config = dict(
    head_dim=64,
    norm='rmsnorm',
    positions='rope',
    qk_norm=True,
    init='trunc',
    init_std_o=0.00473,
    init_std_up=0.0259,
    learning_rate=0.0175,
    decay_fraction=0.617,
    doc_mask=True,
)
Each number is 128 + 24 x the weight over its row's rms, rounded and kept within 0 to 255. Layers, rows and columns count from 0. Numbers have three digits each. The size before them is the row's rms in percent of the matrix's.

# layer 2 MLP up, 2688x768, rms 0.185, rows 2492-2528, columns 384-575
106:106152120072142063153117157126088123110110126083132143151114152091139138118103121098135169111139099177128115129129120105166126118153140098171146110118109112137125085120134134097109078165141154103137142158128093153161114167113148204090104115150126115135108110158107130103121164111150110115116124159135126110133121134109123178140138128096109142083180156090104120141149125151105085153178118106148139147124129109129148134139127142102140102156126153140156130117162123185151166110121111071103086141095125137114147145146121091113111089128158130140105174104182103108082105106135161149
097:126141130127111146124144136111117117077124122166096119093117105124191193104132135122136149163109144099114115127124116144089168166137113132124117112126089131134122122118153161140133109196137105133110163103161092125092064100103099160098161153108125103132081107141111118171129152150166095164141190128165128132144162119126143140120151143068086101148131148165110116143121132144133118162110145172158119176127168159164138126134170138220083122182128146104125133064109111096116078097142093135134148109150138100119132133136162135113144136086128102162144119169132146163125105124108120105
100:122135119096171117150109160121115106142121156115121126121132122094151145121171157121111131130140125089168140071126136178141106061156135180088151149087120151079123127094111124144139158128128110099147145107078167123135146155163109153180129130166085145109166093082100140120126128142131136123149132076099169097113122165128132127117127145137107149073136132118108137112131088149110088118123127095118141133128121113160131129129101119126147086126088193118145122121135129141102125091134116126135127160118080112136139179101102117154138136169157133140089097129168136134146160107169108124
101:167129099134153102103152096100136165111119114106123109117145078118126122175155145137168121141105113131121121112161139114127160139147123112133104131092151112146123099127137104113152157143159095131131131127172125106160160144103095134122109125091133107142140153156091144159110160145119142100150129123110144128125104056154069091107111116122116126107094131141147103128149127143137101122170108112126117141165140096112100137089141093139118146144159112111136125110095142126158155184143129128125131097138199147078123115080099186106115128135142105151126129141132128127128163104091145106
097:140115122121141155166135118145112133103075122136145163086094137121098143146145141114145139118110123132073168096124128124109130127141118112105080133201109101123133113134127132116149146111135108150110112148093138099116125132124113121112104118137141124110091114090118110184133123147166124140114127097171138109109124090088099139072128120131110131080154147116129168106127108174157105053137106131096171130103151102125088147148145158159133107117152113085099120152150112168121121155130153117117118141172149184121130108159143131150123119070111158136177177129155128095151089107169155093
090:075167107167096121118124095154146123133133109175172126114118136113127147105144135112143146117139122120141172123141128126147140121093172130112113109135117155139160117127171090113118101116142153091129113154134153120149137137085155131117076170154108115123142159105128157152116121128179098162119113117116178132125113121145112170107120105178179140117129119179128132115122127104109122126125122110080139091138130190141131155097143079109139105143137160115122139094141147111156159140150126145097121117146098135105144105161137114148131127125098151116112142156082080110143164129126118109
104:184113101138078145128117152121080111141152111161174129129121097105118111128117130135120096171179173118127135128148144092125121147135148150139109118133117130145108159131087139129134144119156122087065129080102096133182133135144083129095134121159133110131120123146139151130129136117161107111117128158118133113143105103098162118135121146181171133077134095139108134130122140134144130121113165079142106115121107134085118149133130142083155125147091131114128117139183118175107117102150154104131094125152152092122166077157120122118117123124110127145108164135107139108085128103133119147
096:133108154134074139102152159103126113137107151145089150110167135147163120090130113132131124138180077129163147104138119114097136120135134088142141143148145115116118077121096116146114142118143113103137125132172092141122154135155135143115135115112127122093133159176127120124072113146143118116156106126119171165140109141136141083135096121100132163142144106149137154129130149120105139162149106159112103151102113117102121138141146125129160119155126118076143099131173119127107126100100112154144123132093139109091107134081089141147086133104149114106111089076138099144133118114108120121
112:089129143101146118135123111144131099143157195128101151120130141121106109137126155140084117127148187119123147119097136124138111117198096163116141161143146168130114131073103157102157134134175122120127116147129106108146158111152130136116125164127136170140152121141079144135169138134138138161149112136121113142103111136151119110143120104123116096114125137129117121196172109110132089097133147131118188122157157105118087146133174129156169124139114085122146163112139118122120150139109129125107103133142208150131157116135108124132160153131111097153137126127101134152140095150127147135
105:061140167145122160128166131147085146119130114153111102100133111153100159085147151131085135140113152137145099157157136123132104109099113172145129142121090133143158094141118132126138117102143101149107138113116128122143139115103103141162156142123120098132119104134138139082146119150043128116131160092134131107164119126170171080126118148154125123143121117097149132156119151093048170138141144150155139107136128136106174117109127123107164109136109113151115148150132112193119117149070122133143086144107142167146140107130178139112133141139095133144102105136111143114096111115114130157
105:093109109143128146142110121158142135125086080098138149155168075083114195137101137113100131174164109163165130171139119122172130137143103080103133154130129138134142101129077135124096152110092114128139199116135163173132125132117142112166144169124149128128128082163125125129117194140125127136119128086125142134128140135100084144126132114126118106110076101140164071104155131127130142128126117100127122142113125119120125135124112116126118117086160128139128106132111132082126151155151119110115136115091103128097124107120152121104110083095101158153115090149148120099152160086093109119
100:128139098099149103169134117132113131140090168112139153112139128151140186117111084126125141112138090130111111129139109119126099082114135122151098108157142125115115162099109141138152129132155126144147129104124141143102175141117125126105124123126154140079124116123127081147100111142106157113137106107102122136092136188108142156136136176120122116113101121140096130139137139125110161104120123145112135149128109128128104153140112127150085108136112133137151133134133112077143126127105148173122136086108120133077115120178083149137137097132147130149095127113094149120182156100144134088
107:132131168138153135134171129121135118121161104123119133117113148131114127112089092123134144072109110131160129139162162159108149071108102131080127097142043115162128176114120140128105107139117145136103139084128114140128121139086115140135129107141107156080149102111110142093062082109084144132119139146158147124142104132151146193147119151135135113135121135093170111144116132124108124141126132126155125160130144130150120122141160145127146143129144127128152149086149175135149127170100139153132137113106142158134149125119111183140103115157138122140125100123148097091127109144105134087
095:117153086114092121142168140100132157098122148150156166128139119132155145104112105125104141093144165109168121132125144119144138102100137150139122119126167128126194141144126081107145185135110111136154119124153108140115139125119159100151129125126116092118148076122134155079129190138140117128137154162121172127080127119112132118156122176156124181139152174126113129129153125114160107157101130155143093111115147086108114120115160127143140137139142166124156142147113180138132096143115144119122141128121136125094165109104132105087131158125119140136095109119092118140143116128120153141
093:091091130120122114122144125122122152121133137123137103103103118120145142131153155118112151147109142084131096109126120101124146137081093109138121079121114122116108124139133126153118098103162136168126155188145135152076124138125119164093140121123141159143143140095162112159174153140149112159102156141167094151136098135166135155083088123160055153098129115135104095142092117110122117161153111197143175174111150105089164117125101118093130159120117112132150175148114124133122129111159082146140101113176118117118111094128149149156162111101136145135087084102182097126109128082083159163
103:107126077124090133108115146148118136137117149129118131123112129079147134096089126142136099137131193118128117151119146138142163132065188129077119148113136111108106140173148096147118093098171112151109166140138118150149148175111138160160181115105061156103177110118129136104097109102119134132153144122106195126138133118140185130100119132135157169119136111124107118127099119141122135140100120153162128165133163148064128107109118137130133105109087129175110169128128127138081134123151079181102117165125111124135124091154109089162170114123111127129113124116143103120139113105148113141
092:100087136119133092194073134154181172174165139117105134123157115142111118156166164166173120147145158160122137099146134115141112129138126148123123153118135132121124110141111147184140112115092133112134077127130133181154143138118153207124119160086147136111124151154149147104159122141159125131146109155177137114141092059118113106135123123145155120114097112112142127131104148155108110092150136114120111151136141155146135141161152121156125118093161129117127191152129148141146136101152058088110146146143152104153174125140121151160120105125092134142126093133096107118120153159108117121
096:077106115158192137132105117126141112167141080104157155097114174125135096152128088135121119115109117108176154113117114135122131133135122144137132156147107092087140121150111108186152134157147163100143132137142099125091158095095109084122116129126118140099090140138117134124089112126087165183087113156125126135131080174119108150108126157129135152156141146097108148148117141099141125087142087107126163130129112106158138123112108156116124132066116137148116095129149135121123121137139140128119124129130164134113122125121131143060155141089126088125148093126109132121132159099153130149
098:134124124126107099146142093173147089120134155086081124157112123127167123110109140111114115154138153156113128162086102106107183122110097117112136131142071136099102123117110167120134114107131125105095127100108073154092084102177093148121147147126136127093167140155154127124118152083141122121124096145132120171131157121149146121123102114106127150171124144072134129080120097172134114145141113083073156139114136123122157050128126159127150105068145145081141113139156158086111127133145155123109091136089136144137157157123093143167116092145137113082139178151141098168172109102111150134
098:133122120088121156153118089124156121130085145138116142163123120142114137130156131122147183108147117139123167166128127171139128143122100129116128143110160138135183136130104179117131117171133123137087086114119109116097113138137104127163093129086134159128129114140162140115096108088153144109118113147130087169132182140117141113151180117099112147148146134117124159129107112153160092098122138087130150115134115138136138117082130126141138109123112115140109085130110145116150124120134131124132155143120151137132119136153126110165137106153130119131121144100156143133147115108165088176
093:124082125165127073132129134097155126114128107139103070088137133137121079126117141166125077126065105209102143147142103133100107124109172174170125098141175173146135184112136129097120156128126135169132143146124147178114134137115128129147098131124116125147145147165130153113096077084147130181146140110111125202144158122158137112117117160094143139129120149143138104144117125153148130096125131148116164137130100099132134116121109096131128174116118117072132123100125116107101133100075153120096158142123124118126137123122106124156116126112122104104116130155129122095195149119156137120
105:135139112149161122123124145143079119127159174093158115114145121140139096183129154144105123113133098124131117143157154106137074110156130164125086121101150082120131152124098117074164095131095140082121131095072114166173186136145140128129114117112066089134119169084131125114112125122148138136096128106094164095106135124139123130136132142120122120158133117170148116098119092145104128176154118160163077115132116116157136158142141139118159135120134147125137140127125154148099136074146136136121134164160111138143144078158132152096099145118126117126124146118143125118144193061119072122
100:164115120119110133130109150110123168138118147156169137149135127114145098092134144127142143123121147147116120133068126141075112110128150151152123127146128146116142109142143119103125142128131130130183137134147110111108140138118157202140113148137152170107123124156125107110124135095111151145094128114111108134125109123116078124153150121103127147097142102103169095115098136118126084113106131108145099139112131053143145113124129139107106124147127172107171137124140121125123111141126147120090097129086100112115142139129137161123160167132144105138087134106142162147107122099133111152
097:137179115115101125108142137158102118103154125136147134126126127137135121124112110091132105109097101159152124124124166149142118135128150159123132090158168155129061102139166121138095106158127144109098152158110121112170100138098154175136108144126111105110091128137155126156078148166122138128179120115101142102102151077109163147131103144111121160100118080120120100073152148142179089099149103102144103106141102104123085131147134176140098134116112144157080085115120154190127174124144149116133155140101103133152133116134130065134122155112105109122170151174137157141140111137138117141
098:166130074135135111165082137099179127163113114096128126108135100109130112120114112104109113120122163144137101051165104127101123078108046111126136138090103109107133147163112097136137133119113090121154145102152142097129167120162115145128156146107106115115105111156142127081143139127146125107170110096137141125140133142122095121105079196097138144142154138081143125178145132114182173137137116122102108108119084125109111114144145077122122120155138138110149148112113082140119159108130138149108132129126142126095123144099129121102123138125090119164113112133103080135135102118109147158
098:140156171126165135112112134129159125139108117114108100147147147122134170108125082149157150154062124160114130130129144083139143134120119114136134147107161128167106186138119125131119117097162112131148153117154110153093109117122168149158140125102118142137145116105109188129160159135147167134124110068142131130089146119151133094116092183143160150087188144138141104125110122133102114137135109102146110129172095131127178127128155157146112117117143140154107126103098139148115144129127107131118133137151119088113134103158198114115120100101110163102129154130125121114173126169104103077
096:124101127112135148149093137110169120191091138082096124148136097126149125130144177185135154154095131112099138099100134100111065154085126134099099172121130111141096124113158131147121100135127127156136123128168110093134123104086135112140163140130108177144116119136150116144144141153146127156138171099204106150124110125111142114153116161120123149089102141118170147107100155133091125102111116100102181086133086095099137159122135093162113107094176113108143136097154142076149128158143140127136122116140135144117142141163086160095142145154107144130139128145085107145103152114125116119
101:127125122140151141135103065095136134113126140124097108147115180094078112144127108154143107103101098121116094146084119126156157143152110160135123140113157125107107118092155149166126074128140083137117119106149121138150144117080147156165125116111144108148146118151106130109153134122140149167110137168136067134129131118132149130140153172144150111102145151103131121109107162118124100128160159104097152151089138069142127121128107112131163157172110163136130136152147100147152114117063158110123107123122115077094118109105121080115118095153141141122136130114133152182156122095120180145
098:121123116175160166146143114153086100144113123107080144141145127151108094130159137124194112089102134139119095139125085125085123127136116142161143117094110107164137155110144113150091131174138092127146145118141165084123111139122149140131145115101089169103138145124126124140114181117148107135098081120127104132108083143144128116125119129151150087137163138139117118127125134087117152111113085129148148111105149097173124110131119096128092152076140102140138129122198100116117144163106164131102182139091097152125155144170123131119110117124151122143113148112090102107092110128073133086
100:117118156119153107157138111104113123155127110103120204091121090097141128110183129117099088125076119177105134129121148157150118121148127154138122130171114141124095134194096170166109134111165117146132143089116128148105116133158131162125098114140144144143134165119118123144102121127101155138116149125136138143143124142181131164123122104118132147129116126136119082115110132148158117141155121148147116127154078132113132127146131082109161106125098152166134138132156122051121151080107095122113109098113131137105101123139186113179107138125108130077114095124150154124144158126155131125
094:144099112146129155112131146153135102117171164137133099154105142111119115110124115092114148135136092143129138110130108137130117130087164154042118159156135099116207133121177102155125129106141110116148082096151142120122164130136161105104141137141118129121159162107098077150158114101168139116134136164115084138101154151101132146110141161136116144161130155119125127137134132128138121152136115140159148092110084102141143130166115099080057103125169090100111112130130142137139080123119101152122123106108071128128140109088160140161150125160126136084110151140119127143169123151144088101
098:131140146101120114139153100131132119062135135139109170093117151131138135101132130113129096176127108156131109148135137163137185165152105145085129099128172124135106139113145152117189115098110113153101130210156162139121101155148162133107066123166168130166172181157110119127148143103137119124104133118163102147181148149143152152124106126130095145140104146180103115079117112144088125113087106101128088102134072130141162123138150103105128119136110137114124109093105144061127096171121102171123121152123161172124178152113109057151135116155139152151145116119068149100159145126061105167
098:162115156106148126124159102150124165097112136139086119054149115116153127129063114096088114102088130147117151134106135114118103104081144152141122145150132075140117121091162131171112190152099128077121157123138116162127133152143129119146121159141118129127149125140130088137136135095220105137150145126116091096061136134139119071111145135141096073079130124120143146145110141123149149138150161145159131143147120156126162113147145115141163114154102104092125121153106130086123110126140152098130104102099176133136114140117128119095128130124134140143112098102142099101136156112125146141
095:121137149144131136121102127138112175109099153161070125115091134107145108136111144147129095099108143123151155121097085125147106155098148099153145152116116117129161131134112172111114111114146121152169130110134135161167142132147122127103118110134108132110129142105145112115155098140110113109095143136134200137118102183119143119135155110122135102109135149105115123141123119115143173083168154089125164163108140111082069123116134132168141177121132137117134151097116110132124120128124158111121096122131108175130120154065129130097139121114148143145144146097169106129155129112128102088
108:156117138122130152147148124086087103116068119162135105115128135104122136109109097128127130151101114122147161131154112125098130151118139127136171126125137156129129134152120114158099180139110123137158115130111124135137088140128120080132129170132119152147182178120147106103074117104153118145112066160146098138141168131116146131110143124140153102115111109128143119134128109150159131101117113117145093157112123161128129124124152131117119136133147143132064116146100159131124109155101110108109136123141153127122183137138100135108156050160137094138142116148069150152152105135133137099
094:137124120148096116100116131131195075104112165151140103142125097133131147110115146077119096128128135133140127159073166134156116138108158135122119127109126100094125130098146116119140096116147143100145123129135113158172089136163143097103148150137098122105103123165156162087133132113103114161161083116087142112103143131148128137131114151097124113101138130087125143126138130141133087142100130139160150150109093075072113113115159120143116102146112112110132094161152129152147102134130126152106121129130146131092132129093155142127086114131134135110096149130124139117134111116122134190
099:169129102113181107079129143141105131132132103122163122130091073110117112153165132145147153115114108137123103135153079104107120119153155176128188161134163170122078111129092162163149173112111114078135140105163161131118152124120112152154166131114131101107097162136115148128162092135162140140109155116145132137120114141116101136101147083125142076112119153162122088120142117124060122149116108121135105095136159141160108146101111160143124124134129139095116144143162113092151077100167135134106094142124108124147176122144139113153089166141084110137154172101168137121156148116134114165
# layer 2 MLP down (transposed), 2688x768, rms 0.0559, rows 2492-2527, columns 384-575
107:101143102149146121146066154152117120120166128185133140179116135082151122121163153129111136105091125153131133134136111147112130090114076137151150140123139123125133109125124161112140122122116184113179112119156112085138110085124136110111088118150127127123113091118138111092080144104121137166124142118136117144129123109111133113142156162127095073067130122136127109133125122147129123128186128109118156118125097084116092123120116125147162122157172127129114079117117136128162059125113113099188121127137128200127099159162169137124139126169124132127161119117162140131101113135099159090
091:130153123119057129128147109116130187105130100090120147097106118126118167160036081150182178127117117106155121128128121132150160164118173127112110169121133140148102160067117079137129152131152111118091115143173111154098190142132096133128171134089122112115195136107146152137157133139139111164169125103112100099145135144067161138107141133137115124147155117145120154150143115110134112141121144121151132119137141114123154106117109093111129102157144106116112128131120134138105104147067119102147106162108132107139123108136121128160125114102138149152100126169132169140127139144139130136
094:097135121112093109163118136130126095121106144113143119108107090133171155114100133119144134143133100108127092110125162140118128152130098138098150123147168102105131131108102143146089119108158114134155096139123117048143100137122102117139154179127089126115147135116144173140097126125145112149157147106123151139134147145129127137165125128144076128096117129172164116119121113105108133150158124167089141158104117036126129137155105086137098126146129121104113124111100102148117099118121125133194130176146159095176123133104093100145141132139117098145111104142166166098132138117121130130
099:159156109177086164084148170118106138149121136107136101134175153144093112100149122119117156142135153123106155111119114143074131147123099139163105134119120193164115128097132135093107107150156148128114132187122107145095079109105093120121132137064145138142138127098153130113134103120094118113115107082116085092153138124062126122139111151150179115078105145107137144134110124106132103114113121160128139142151088091173104111143119117125124100119096143145140101103108136171107162150116112107139157169100129133097155096138099142137144065129187136130110138113183094170097113156129111098
102:130129161110123080158153115089135129153095152142141094086145138168136105138125133140134106087131111139150129116120136125132139139128098124104145142152100110145125095167134128103123103092115122126117134152092079093133106177143153110109121139136114124100108118121123115141101107130119112110169147147151099152139152118138155146144147137133145159092118125145146153115144119123106140138165120120096136064081117123165135130150133133119142141173158149160128142141158103145126164150093136133116115098147115083158109143122129130094140097113119167137120109098146112124092097128129155091
086:141149174137157097075120160123147162119105101089126138146143126113126138142102151165137130070126127129115144122141099102085111089119105088069115158140149129130137134083127182135170124089119146139070132182075127111183145161112227167144121092157117139113135143110134124132186090162143131079069133122137134102142089075157139141160129126143148083171113139127155176114087147123155134137117136099135104111114142144103184139127147128142121110103152110131157109127136149167127149112134118112137121114122124092112142162152100123149095124138135104122177129127131123168107136110130164157
104:157133120139119140133179184064096127136125095139128110138099089121157148101124108111137131160156112146124138107150123123105095146123150109126124184157130151158140121119116121123141167148142146112112109102102129150117084107131140127125153147146123128142152130174156125115093159089148155121129135125128094110131153078128160170102090149138162137136134178144101150171140110161162115124136137131146126126115138126117125106168150134150145149126076118087140094160090131098109118106096136154138173104104122165089113131129129144101150149136151125099187104139140123101150114074133122164
096:114113118126127116111141127140129119144149137136142062051155117167113117149108149127128177130118134154148158116113092115073130104111122108131089119146149080049129154153082141130121112090132099126112095129076144126120127161158117117161104144154124122091139142176127124143083123087174145117140109110126142122118139133145103100169120142119098122146124148125175126079070110083112134111158093094115122126102161156135118094105145135146097121156090109137182135115109112143129118121128120138201104175103102135099086126101167112134112149086131153154085075112117121128082122134139120176
107:139140118098156133126130150161133147114107151119110129157118085138126093152116142122121127128109084102187127101144152121097107115083096151127117175146125166098103133133151087119158167164122161152145111162140144137148142153144131110140133114145125174152127183121109111106115157094141139141129105180117098081162122155131162098136109169111104122121162097130126108125115149136132117107173129165129154141127136136117137156117097185125147123136153149128151146129153140074096138147136150151132109098124124142111155161156170148094139161115101130129132119129128116138153086149119114101
104:164133144143154128146148101086142107119128126172146143121142102130132167111125133094121120106153135111127081115116137115130137105125115135116120074146115161144180132149113089091153111135151118161129159129127130122080135139141138123149141124132144114087139086131145127127114149151080099158101097115124109153126138134157162143175134105137117120118147044144132152163098148132100147098116123160104151109169110113178132102101146138099133117150139129127113143124126071130193148138129106137127112128149132190116130128144187090145115143137115137132074115137093117113090101154131108126
104:128105096104100116168121106087145174105136083125118142129147095079095157152149134126148112165118130128151083145131090149178166136153138137093118094157105131151175106099082119173159163119102138088094107106113124139066103142106112114170100122190120142176147109136116125099125116122144100107115181137128112155145137086127132140145060121180134128135112118125159135139137117118116125141124134146150141144111155155137081104164083143134132125093111156151127108108129147134066133132156130110153136122139107150148110130145171125102141145131137154132093094126146189087129121115144127143
102:093137146150141143100126115115150109111112145082148135096130123138167113153106129143124101143145106129108134105184151149114142118093109117132139092154156136107071139098075128091163102131107134182091098141127120096081134154093160111113129119124123094153104134094134157169124108121115101122151130155114089126092186161168128126117129123112095111162151126144123119132100115149112129111089134143127131172117136131121099139133080143203119096066085130163155087168130120106156088134162098158112129123122128122116152145145138151114109108138109078139065097147136143099075145110214122146
109:115168148122137076107114149164123148131117140136154131085158144145164134101061112142145138138159143137109114193139114130146136115129151118109158118140124099176139180106154109124084123165123169110154118128091103108122117118076104135124104112124161174071129111110108128150071124138085093131108164125149162121137157162143173088105103150141118087122096138139131136108091139128144139175130106089135091114120135146163132118099143140154118100127126132133124085116134135138091176152073109085137174112119135160122147085150161168105097106160107108143126136146067094132121126144170088131
092:130123144174092131153067097134052139128169123108082127131108083150139140096140121150101137105131138146138171143134103084134125147055172191136151082109136118120133117156133131109154143088134116111120176168119151124137078128139155163152096117152145130111130121135109114104123141106094141140155102098109136119120146145094117143157114150094135159117137151111142122111159136136162106165133139134086159107130160164142110140147109103133122130121116110086144154135162119143090107151114107114127149170123118148146126108111140110114162157098145159140122116196129149128185107115136132118
095:109086133129103073139105123131115128136151099118163112120147133102098170126124187157135125136111113090104131165143153132133113111080130139122113164166127100106119152135087146108141136132091145161143158148120142108122123148103129140126097112144116123103152154133129188134129118078100117146107167152139093157115152117129111129116147163137083139129130166191126126132119106093139142128131135102130100120108085122086137148079120152121128157119150159091161135163113114143127109108126121136133122140140121118145111109099167135148155110151136134132136155111150119109148132092122153129
101:121131087090115129151099120145185160156124115126125107115149127135161080138155123140107084125139114100147153136156153122105147144132108108139146117163149095111160099134140090099106145100156122156155142138096112114112122114104103121107128087156100118083128143136100136132125085145105103157116143162124082129106134117135115199098146135082114163121117149115122154091109162107116120097147136139112181101110105123111124120122128123135173129099139157178097117104139141154188191144120180135121146113125136129117130145157083146101093158089100159152119162112187145159088136116140092142
092:104124092112112090110114109163138136136162165108104141123131121139129142140155126103120144124171103155148116100082157114119159108125166124110070162075136113133128129155104132114129119072109138125147114164144105115148140133081156136080126116115139132088114133116093120123183108141117086121127163124151109141121120099126111162115103127128118168110099120097122133104110113135129132132144141172139152078154133150130084101137113120142138099135106142207144146142144158127101189130126087115097131108181127164118189151133158129166117125141104131152114149108107144061144180146089143161
099:148104096132130080117090189099130190093145145110142179142124167155110144131150113096134140122155139142169104143134122113101140115115138114118099108118114167089123105117098170112146106109174152134112126136126106122127161101139098102125158196110139163117149114121137118150122145124173149141110118139104159140168107140162131154094137135191124137153156081110131069144115137138119129154091114111114149184169119099162143126079078146127103142105141104159103097119141114125113141115121062117086083167163111094156162122130165139078165100159098123136127083153148113073137113088158137129
099:146123100122141140072162180134119098125127135137177118109148128133125115114073146150135102154103108149131092109114091137104174140091082109103132172137120143169104104135142127149143134154076103128114150155114078156119088156140120148124171137104141107118164148117152170123117148141113138109164127123105163135165139120171158119134131161133113131153152142125112098140133090151121107166129115141163181101139141119115141112185063175161161090114136151119184086158133127139127144110118110148088099124122130095143106128107151115145083108119134104115165091140153141130170097131140143116
097:150114123112134143156084103115143152077112135143129118083126178133152143148086128134146139110192136104112087163124149148121162122146135116143148149129143123102086140155114114135120129100107142145145120146154084097140074105163108111118100104116155170107146170159137130107130142138106133134148115147128099112138139146136147130130115121100124145108137158109156131135111162125114130135138124122085109162115098144144128135132111154134126133113118108124153111126091105165170140110137164099129156137129135114108141161155124163082118125161133118129077157074167114198097143072154147187
091:145131096135101123099120121112112089131165093106121143110144134118130171165122153095124179121113146095096089124162126119091162107166147135120129158142118131129155190149138136145109120064080128116115120122165149154073122103143130140121175109123134151125123110125187116105123099114109144163138093109137080097137149123130148102155130114150095096103146147167130117137071134137123139105108158117122130135071143123081127162143163105126113130132116157083146101141151101148145113119122121153086114119154151140084099153117136114097136161131128107120125170089154096105087123106134117118
102:119126070153137163145150160117063114081085192150091148115132165158097117148111130134128121119179102115142116096162165115136099115115119129147140095112114118146120121123188100113109144065103092143122094125124122106109114145085096140141144113129120152135143126094167155089141136152128133111131132091132086168148175144126154102146154111161148142125147108123133177121106124120121136103109098161139159161145135094061106150141131100125145122104118149124143107123116090139126163124139157143169148140163113146087127137101159112157117131110104160120087097138140109115109161135114131133
101:125111174147136119143141123134107105140106134142134142136105155157147160114142199139093104121104149127164135174152122139108142079105085132137127159138127162117124129139106142140130132132108123123176151105135120095121131131142128131110128156157116142096118145159142131072126101141120096145121141099124111079137131156151078134140136110131152122106137131109141106119122097124145123126165088084128136121101150071124156121136138122116153165121094165106133115161147132120083144100139133122104086165130124146114147075160149149070138178116105124126176138105170147131072173128108132123
092:147135110152163146112095165152135141075152141155068124190136160139128144082088097124148126170098109143152097150138120093131129093132115132134100103158149164119093130111143110166146110147146154080128087147113133134115126110069134062123127094146139149146128130091160121134083146114133124112144113092064109166104098146165102133145135134125128109161083112150149152146113126093127120126139112117158100128121127086125132123103133141110109137104106138146138120157110138126086127179102118123112115120128143077094109119155147133135161122060144090088146140111101069131148145081144144154
099:110128133160100116134117150135108098135093163104164109118144096134187105157150132146132113092091152115170091071147139143146133077131104159156119114126156104133115146139123128145120120101121132144148119141129140115114137132160063149136136091094154117131108135137100156102174120100115127089188101134130152092145099144113131117143103137104144118125142175129164159106117135167127124087125180129130079091130117113106123133143133137150142117168149094117134133094114119161094110096116104161149111168121113139097101184107110154160140206132145122130128134122102143121063123103124138122
099:125115138136117117152141125151160137097128097126121113125132160087147138126149151139141127166127076112138138135147148122109146087102124150118171109120137111174136126120161126151129163140178147167112147119105129149104114132156130144145164127118149110133111118136121146141096166115153153130152094074105125112121161130160115093100102118125115117124106133169137078126094104128137137127103119104128076109107131164144142098138114119131141093107149144128167148093119134118124097129119129103123141123118136077112132131092167115116128101112136113100117118094156102158131131145123139084
095:087142097078099139124132073149084116111124139133157138154149142090148112096109102100075136115145119119095138157143145148129136116121132155142132104109084129136114131145115114151114135151129167193111109092134150095156129130051122172145122132160090136155084127130149162152163160175115148136168082095101192133145123126116118095122123156109123147169146155112148115102127126117109160117129173090105146084158126108094144102142126070085142094111101164140126086119145117120073110114111140153137129107081117137140123104152136121129126078125117119112132100114090151138114132104138101164
095:143154109128144120150101105132183115116079114128115134165108119120142144091117149120089114105128147148106102115115134106134114138168122149125144097144104140129147096134102116108110112110121107114144140068143139073138091085172137118164118115080108115153158136120085156125183136141154148158117151130074139148124146109109102109112094096124162139118120109174155117099094158104143129134130171097194158113136140117191114115138144075097120090126106137149105158156124124146123139138144131117135123138124192073121101146126139146118098117138137137130142109149146139165108116129153095126
101:140142140163120148177153113157093114138144091131130116128093160114136165142146179151143157186148118171113137131132102177137135088120088157115147124133162154142088131122139125166124150137134108118127165129132156145116120134106127146103117117103131137130131126106138100155118123145151161191136124071158164124107103164146148122121151102175142108145130144111098142113099125103102149153104127142155087126133209118083112146141127133107079140165139130125118132111154176128155190126115154131108125149105091152138162105112173155133089137129166132113114160142123120140102163116100134134
103:095132134152127119137089120128135162103154152145133128123132143150127126157146178129152139168116108162123120102117110147150104097157122121138136123107131161118112143183087112089151134079100113106125144110100125102108125160109106154149100148121168083096090128120097112113116127147156146158094124107151104116123161132118111102156095149151104142112118125140137119122123109101096172145136113157132135126136133093166113136150126140189124157100140160122122149117139134144142111146111110160143095087114163154146121161131148119129139149151089129135105116135152152140136163100127154100
095:154105134120089148099152121184162122129116111119112146102150143082086117167139146065107106140112169171134133100074125153140131116122146109120137146152123103103143178150119138102143126134086144120130101109126145094140114098143118134122136141116125155161112114158141122096129101160150108155110142154202110088106138135131122137181105161181109130157152127153093116143131115137111168131147120147133095092137129149113131153153117131065156124133127161122129142116131139126164109103153132136141123090138125109152101124165123124137136134161120100180143122137071107169160152181121111143
097:128108133095140102171130127132097134122137141111171167132092139098099106143084142119087128120147154095135121124096149201141154130117141142103098130121120132168111103121158111109164134129115162173134136122136140113113112140109114123150106124157131157166157122198131109122120150136109131144083149151095137161103109108159144178109130128125141129147129167140176104137117109142095109090143143089071113114126185102140119178135151085121115115143202152083150153120116093109107121120125145131113108128136181118122120153117106087171127122124092130129097130114098128122142151129138126135
100:138125185121106158125140162171080092131116113111175087121101167145100104135106153132101148118114120121128171102126090130153061128108140097170131147131126154129104082118139100123124144102156096124104114103124132125122122138133130133110149121118105138154123081112166094173154119064133102132159119133119143128135097128096110144101172124127084126121135108127107141075118113123086113123136132140106121119152156141096152133142119118164109129190143181158121124168105135091141137165121119084121110129069135117104138124140095106128131129146102137109088085109121132097092130093117151102
094:103083115124103102106090138089159124140118101103119107122107126117099085181108112146164115112144117127160105143148137120119167183132154092145136123124132061166138075113156175114170141128108111119147124150116138122178139133120180136145127118109104158082143159131182125095127118120148106099134098175158120126165128138149100105122103107093137099113117121085123153131133093093151121066147155124104107117097120145127114169120113131122139141139138150187106135143118133144109135143115120168128146128148121060132124131157129154122165155120094134132153105132118099107100146115151147124
107:120067128129119128089140096181152161161125139127147092136110113107115150146073083108128151097155096115157132168133110127115103154101145117090143118104145084125140135118115106129181115145124117107129111143118121145132119131127119144114136122124167172104134130096156133088088104093139096139120119140178139086105142165122103096139089119108108144153111181146126163152129140127106155164167144115118145117173136124126155089102125111151096131097089171125123144149171127146096143115109151088114149089086112123100119121105138112131122099115119137113142130140116115121091085140129147137
091:106120090111107122153143085142151161121119164101119126134150107154101133131157104142089124136143124120159135128114160178124165139121120114165110084159082170164171108152067108072120127122128093135140088098148092129136146145131160122141078141171118128122143118148134124088117127142122116140153125145089115128132128114139149109092128148109106078124139117068166153147104146165116098076100170130112138155140115127097103101095144098117097142127155111105101119117139105148122106092068167143131124118092110147104089136141075140120082153157116140108105150139158143121107122138087118145